config = dict(
    n_layer=10,
    d_model=640,
    n_head=10,
    n_kv_head=10,
    head_dim=64,
    d_mlp=1728,
    vocab_size=16384,
    activation='swiglu',
    norm='rmsnorm',
    norm_place='out',
    norm_eps=1e-06,
    positions='rope',
    rope_base=10000.0,
    rope_fraction=1.0,
    qk_norm=True,
    attn_scale=0.125,
    bias='none',
    tie_embeddings=False,
    parallel_block=False,
    init='normal',
    init_std_qkv=0.0173,
    init_std_o=0.00386,
    init_std_up=0.0173,
    init_std_down=0.00235,
    optimizer='adamw',
    lr=0.00121,
    lr_mult_up=0.941,
    beta1=0.9,
    beta2=0.95,
    lr_head=0.00735,
    warmup_steps=594,
    schedule='wsd',
    decay_fraction=0.797,
    decay_shape='linear',
    final_lr_fraction=0.05,
    batch_tokens=262144,
    seq_len=1024,
    doc_mask=False,
    train_tokens=1157000000,
    steps=4414,
    dataset='wikipedia_en',
)
Each number is 128 + 32 x the weight over the matrix's rms, rounded and kept within 0 to 255. Layers, rows and columns count from 0. Numbers have three digits each.

# k: layer 3 attention key, 640x640, rms 0.044, rows 635-639, columns 160-199
# q: layer 3 attention query, 640x640, rms 0.0472, rows 636-639, columns 160-199
# v: layer 3 attention value, 640x640, rms 0.0402, rows 576-639, columns 160-199
# o: layer 3 attention output (transposed), 640x640, rms 0.0391, rows 576-639, columns 160-199
# gate: layer 3 MLP gate, 1728x640, rms 0.0453, rows 0, columns 160-199
# up: layer 3 MLP up, 1728x640, rms 0.0438, rows 0, columns 160-199
# down: layer 3 MLP down (transposed), 1728x640, rms 0.0432, rows 0, columns 160-199
k635:145046101111171127133166168126109154098121134133139084120175137132123150161035117138139229124153126107154162157136107083
q636:170070134152191142090100118087060122157133095147099098122155119139138161173193123168148149160099068127150126129166113108
k636:191095104136112123133131131099192188130207142121188171162125151079172171124137136051117176068090106069101163107150159147
q637:129071147137148177118095191097058125140114156118174125118110096109097161172164151131128139125082160130192173149131103154
k637:117113120108187172113135081164110105131099083083067087135169087179167177094111122130079158091109136181161078109093093073
q638:097155170117129101137169174138095122094110146127146149153056120111120121098131105142120134146150069102075172139203135146
k638:128170144160102164127122161139148092176145121164120118139207117129086117122135084144143156174045129146175146139058107175
q639:156161118133102133118103179124141160151111136073115135081074140172082103166069049105111123112137119115110199110088144118
k639:105133116184118167160098125168153128093143126217086153091133112068129136134087156163158123147133157189137127114161148182
v576:129125086126120150119125160084078139099051111074144125113079088154203133121146120101247151119168123153167048085137125101
o576:065199149145102177108160089119086137136111157162068117077128082108211101100071126098150068154181162134131100100118133093
v577:110110182133143144093123093090110153090090120152170118118108078099152123125095040119163175070136114128040180119173103165
o577:143133128070131043156107106222145188138112111138112111147136091143205096149104027135173096084141125110087062154068090125
v578:134066145142048132115059102149186154161124130136093110145066136144168175120130142139085112109134117099136148192146160116
o578:130054200045140101120124189094155141159132108153102129120127156139095174124098132152161128158124124094153125115149090118
v579:167183105140068116102117141148123151080088152085117149118158072126150136160184100178177136121119144115191110104145124161
o579:134091172130075138157166146125113124111159093180166148092155151195167112130115089097105107148128202107154121133079138181
v580:144082115095152180118100092118134174101163146135139108147163096139094140081102155157167164172135144127072112086160106108
o580:145134155159133156112128081130119196146161104131107080105100171129107093160110158132119128146094149120105124128117123128
v581:182141123092083116146164111135135115145159131119115147122103121125053104117126059073168182144110120156135200154126118102
o581:104146078120097154051136110129150120099144156135255103155163109108103056117091085106163144109133171144172151093138100190
v582:106144147098152108155143104194101059176155139193148179185101177084109116106134113080164145054127177121242121113147068094
o582:170192130161136145131159092136105099155133154045103105139165074115146121063152047139119118136133105118129154139109111100
v583:132233081120192167116097146064192128068061123116157096070100145046099108169134119126156168116033159135117135075165110169
o583:077145095102092088132133148089170192127140148131090055163091129162135147131119193137116092189094142131085111111010143146
v584:083168123109142219145130154148106126179074118152158198118174069161116121126093094091087096125054166152189148145178090116
o584:119160020142084201102110124155141090112124161129075091151116100169081135132198092164111158138112105121191148112193117124
v585:086104084096111139145110097144127142111129133218134100082180130157123146131189109110190092157177183084117148076198065129
o585:107181169183083143212075104152099165161135088136151131098150113115098094184116113076076108127132143156135120128065123078
v586:159081122119177175128080124079133107186178118084112116101063106150138121163089155063229142055120098158185092036155172138
o586:091153188213134134156131170055151168165125168093147082155118147096132118161101166124089102164188155131084121157100192128
v587:177118127081120171166148123092131122128107124093137133121069166229117128150214137121200153131176132143119139122125077083
o587:115153157144113174113153116147154148081099169080188123084136165174122076140089097109164117073118154209138182093157147170
v588:145116093146184114136076110168145063121127104189127143118067151153177139129064255105127085182180111063098162165135128097
o588:127087091236070165145102083106115175148107124113142145085074121120163172072131133159096132178090117149192158175180167133
v589:067170133165129116115122168111173127148113141036153093110096143192154138083152042123140091149068085136130068131115128154
o589:177104129115155142109117125072118071105168151112043057097177139105103152157142158153183107132127141152119130061167132164
v590:060134143175219059144115129116066164126136123123102113155086157147114142088111084169157137067126127117143063158111125124
o590:138118086097190125169080154130137172085161118154128120119115127183221188109104047130163100149179170141133125125203173159
v591:074112067122082116128097189102165087082075100108098163167111091149164145181086153140122115086168160130108070120122109085
o591:123142120197125185138085163121166108112110116087113063133100080096142193097158147090110120092100117139125146092145116095
v592:159098163159144195131147145087151077119094112175084159102187108165151167137142133172114075181165135078109145127149121107
o592:123078152118077098148115168126123140075145136108144188124100113084127152093114140143152157153141087132114092115079111090
v593:149158129133094131162120174094145138067151128098133081172144106156134157092100113174177192096148129129091158112074234143
o593:151134090096135125099105115179150163157138141149053103129245104158109139170055171146130067154106146175104178156134111140
v594:173188135194104157123133146154180152179161174168070110124118080094106189103168115185165132131116117088137120132181171157
o594:103139124134081195152148173144174131110142132151067108036103130089033092125117120151176132173087135086077105138156157125
v595:174072119144122107145123105157107137107127131220178118126117102141118088090119157173056104145176113099129117105108111073
o595:117163093145085088146105123099144122142042120094162145075055087099202107144089146097134162113135089129130152141127075112
v596:125089131145169081120118114134141153159140139122157178105080150119128137107084135122174167174098102183080096175061055155
o596:110129176144139068088098053105156172129104042156152090127128135182046162176024087103157152119116175192121151092108128102
v597:072113113170156124101143163124103118122131176146176120120099103079134127110110130110136129103131090176131108096124113048
o597:143115111130118087096138139102151122149147134159190091093099076148140104161141125086142147158141184177160125082119113116
v598:166102146143107104136105193085128091200132133110169086083097099128133128117141126148179143171129094118115131064114130109
o598:091049221068187155148107164128119093070151103126081157128164158067122153151146174160137113190114170098059171123133113143
v599:087149080108146115102158162111107070134103131112098133126068114068119102085108140203097090097104060172098193097162084118
o599:138154147120191098097117088124109135117131152148125156130118199133193087113108109153132200078105092196147132077136111083
v600:177087094160119164148109112106175049092136147196171106186121101153129127145133166104171126142167136127070126082131104092
o600:126139168194076140119096102068115159173134136098113102057089110107063106117125123083143163110114104208081173158136152141
v601:075175106126101099137136111139109158111164143122157114132115125134091112110151038182101173072103168178079129172122109028
o601:160110132091143187129146113111111138127068160109111138109080134154197078122135121110144136084180176105155110130170107118
v602:130106140079154141146158110163150152118114132138055181155188127173138149074131042177068178067099119211100171100072142088
o602:131111149123126201116133187083137187161128129135086117090132103134140153165101143071137139092135187147135121079051077101
v603:072104121136086125130130147108154179113149146102146121219087130211105130116061139151147123159154091126088096157162160116
o603:112124057145165066138160108105116150077074159152166160118129092128234096103105094132148135164128174107164129165176128135
v604:116143120124171083138052163073135142116107140103144173119085128102150165134117138175130088115126149086187168116106144123
o604:125146128128130154109125142078097140082114161091154086124139176179163192139140136132145127135132171166117151120088137135
v605:123072164148080091157132081126108092133137136148127066147116065116140115144150156032116105181126136166167083132120153133
o605:075048135098098092079142201190106139108154149166139079177102081072026105162088120164099130171063141129090065168096089132
v606:107144140171141097129158151047138131105142132094109168070049143080111140152132098101117047086139164135102124179162089168
o606:077136198144088107137117168125123123070094205129196099138115150107171132101098155084127097081188140137149130107110109111
v607:172104151137122108111089185088054157114089124112103154079112155077118146081058146177099135150126141131131136106129142119
o607:074138219112145171104138148130133096059170144143099103142103169136163134136129149134121104139130142127111074083097162114
v608:096157136094134172116100080126245135162140130087160159112172133089115076151145126077138116117155099130130161139187117123
o608:098157145103099158071118171183139116139147171124172124154139169105072112133109142150150100082174118128168121148116125138
v609:127114155141166117105059172092136144158045127193125128093124151141125154154170075162166131070089201069070111133121123126
o609:140102205128068125219071148117165134135087124128171109137149164144099138134123097136151118109095138143143133120100146119
v610:151086120136171087122130083118170110154194131169131133146207074176131109129062092098074118129150203113097107119203162105
o610:179144058177159164166120102112130138184138082112066170114127092118183113127058145113144168141122099125101099156150130096
v611:205164122168139133139153147172159177107091130099127209169237158124150136149095133126066159147092179077075151094149145159
o611:126177163138135170120119148113129122090181092182181165112149193092058129136078129061098150129148120071125089175115116164
v612:116164098124125141130187166199091126140145152112075132080104137081122127104126153129155197117099126122134108169099122155
o612:124136092175157160123211160113117139145195120135114135124134099081129056121101123151104179124123169159107130077104109144
v613:128107152103129206122123111081124095156142132150147226072107144096122106120099102128147119100096087141132178125069089092
o613:138144088113139150134105157143137180123067159097140091190179100083104093082134089152080119133086175141107193071145172093
v614:182168134136127089099125127108118183145148106034108125112105168137104113086116140053127099133146167143158076071103148143
o614:067147105183124123118159143113115140133187100143155104149121129138072121161168181117113111162144114108112143096132107158
v615:072140185072189119111079084127076026096116127112188096162086162109122121112120147179143124047123077118174113091096144089
o615:112192144097098189155086098159123169109105134099154094189216124103135162139094141194183070182160135139104146044171119136
v616:106154064125145150156064086108095115087169170111135179151106109100137092070093117134222122144127106072126089075121125085
o616:154164186155126214129125196070111104129100134076125145082131096106255138091153111121139050135137172113117149164159111154
v617:175141110105107094136103097143075162073092103132125144090148108114122137070106081100186105135123129118165166148194106099
o617:112125149108079174208124194097158095052146135097242083110132141135104123112125116153114124145158126134139138104080142184
v618:158095128116165104149102169082155095180066135133123103128060156104136157181114126151147090095095102106103134132112145156
o618:153133172066149140136131125047117073103110171104096080175126166146174154095105091142111126132109134179140169108102103139
v619:129154164152183122105103168133080087176033115070095107158046116094107233129095150189060070142081141123112177109140102135
o619:152128142097118154094092141132090150113100138148161110129176140240101150135131149111120090171137167106181125093144116172
v620:130124117073189176109170157090145193136097145074149124079159128125159132116172100128113107159088190113147117118165166078
o620:117135181076137131108149139159174109146175113156183060098161140144193132140175149100062190115135138152128160129105112134
v621:087128105064153130119161165134139143079103149093161144070139158131138094127115148134142102087108101136170145104124069155
o621:115129141151164119103091112099085159089143149101158120120075097124239124121184114113087168137209147157072119113127134133
v622:094062066116141116140074196065153120052122118149153198157071177130116178100124178165138163082182117149112125183123180095
o622:113138116163110140157147098097183156122130126117103127142079154103088097107147128155136132145067149164129169138116131069
v623:036072150138064095124141141104113125209087166144149130074116167083126117151132103192154172151121223144119112153174117119
o623:131118163114144082155116076134138063144097165139116135090181119126129111129077101124106175081124179143150071127120114062
v624:116141186081135201161154081139153166147170122099081117145114076115097123115127138119089138111142132134132163109147096148
o624:105100125143141147092112191145124146119139188144193089134136135158147137126123124097119099110167125153174145107138133188
v625:222152140152169166097080114145216116096124148129114129092064165125107147074142139090118126133102007120080114196133135097
o625:150121077108156142072128111155161145074069188134159173199138047110130119127129104082102112166088201066102111141169143138
v626:104099173109102152129148142154102070103139107137118120109145124125133084157131081114125097080144114114177145108144138084
o626:121112084193069099134146118130162149105156123122117141055194166167094101195116103155157126148151052137119136137154134145
v627:085105157150104107158160140151147142062099105129217141122096126165129071200141131110098138147148098171188128164076070080
o627:141106103153127065118147122188108104094081138117145189062084060120113090156098115095126173051122112150154144135160126123
v628:133116118097081043092114150116113098139080128108179138120134071200124134186156147102183081108115242084229180102129111119
o628:131123166088089131172107122135103055104104103138166139136152108118172121117118132119092136142126119113167129159119127165
v629:118142127158160098125162173131166140105145119118096043114132086157129134069125125160087056131163159068117168141165125085
o629:145084157136122083135097132106097155126118078138130153142079112175205142112166076060131133060133167062108136185148132173
v630:152129138133176139133137055203091139137176161112088117121090183117168137160200084096145147137130180167063139121161145166
o630:113096113118204116134130084157099083097118145105189164180175130199107093147133157150130114126170123142133146091100174167
v631:075095143143067081153092142136113103084137127157106033116179162128121148132137092128092184124139097136074146091107177167
o631:122106117158138129141132127115140147094124165143152093114137130159066055131093157131124120148121120067158092097105107114
v632:116139109093184096163142047159136140134070111165137114146078150125129120114128147130197194158129178073165143019230115131
o632:128212183144073114196153093104163169121085076136072113122096118113201161146084037131103084195088131157168139182110207161
v633:133098084190157106081127147088115108153159156112155047092100142121129143142162160120139091158085146118193089163124082138
o633:153175125109070105150116127120136062186094059145181107138077056109172105123104208126065181185142161123099051151087124093
v634:164088133148114173121131146164203093064088121092137126084105161125104141130131176093112135100185082064089124151084119118
o634:199139136099113128104109098216130142052099143096165069150115085123060113170077168085104126125135088135135122144055170105
v635:097165078170115058104211133104119145119110087095140098134131083102106083147152135101166079128116177166168119071105126136
o635:146112118154147108078203111106126136145135096129172152139144122124189160123158137151149124129135113132156107132176161167
v636:224222143130089130139121196105120142126083125076125076087048127153160123125148113159144133129120199101206141120128127174
o636:128120106124073160126178128141143141124156126070101095106121152122048083139127153165125117183169130099077121086124155156
v637:140133125093120185139142144186140148142066124117110128170137096204136068158127137086109122142113100160151126111107093141
o637:093151131117143082102114123177115161164148149127135156104112133120155129116140104049163114047161124127156134174129123119
v638:119093169117153185081092125141125125142155137168113090134187137115154124099111058096114129158121119097058070112117115120
o638:173119114146179130092073109134154235137121163135077110139226125129055138193168126172137123158139102089150086085147167129
v639:172160114091096116132166174202155158204174137165098161130096107178149101162159157123136121157113041196111114160181135117
o639:118096068101158131107150102179119127123090131139157189076136111115111105119172087118127146084127064123177156166166115086
gate0:130201130095115122132111110120142113109139124178097073153124034039071106122092160154117140084109150150132140098121110114
up0:116201155132097159181138140074115130156096113156200103121161098124118117122114175059131082156119140117129181138089054138
down0:155100117148138150123123109188132135128098083118088121146085102192101128197166124157073136098136106126116107126135150117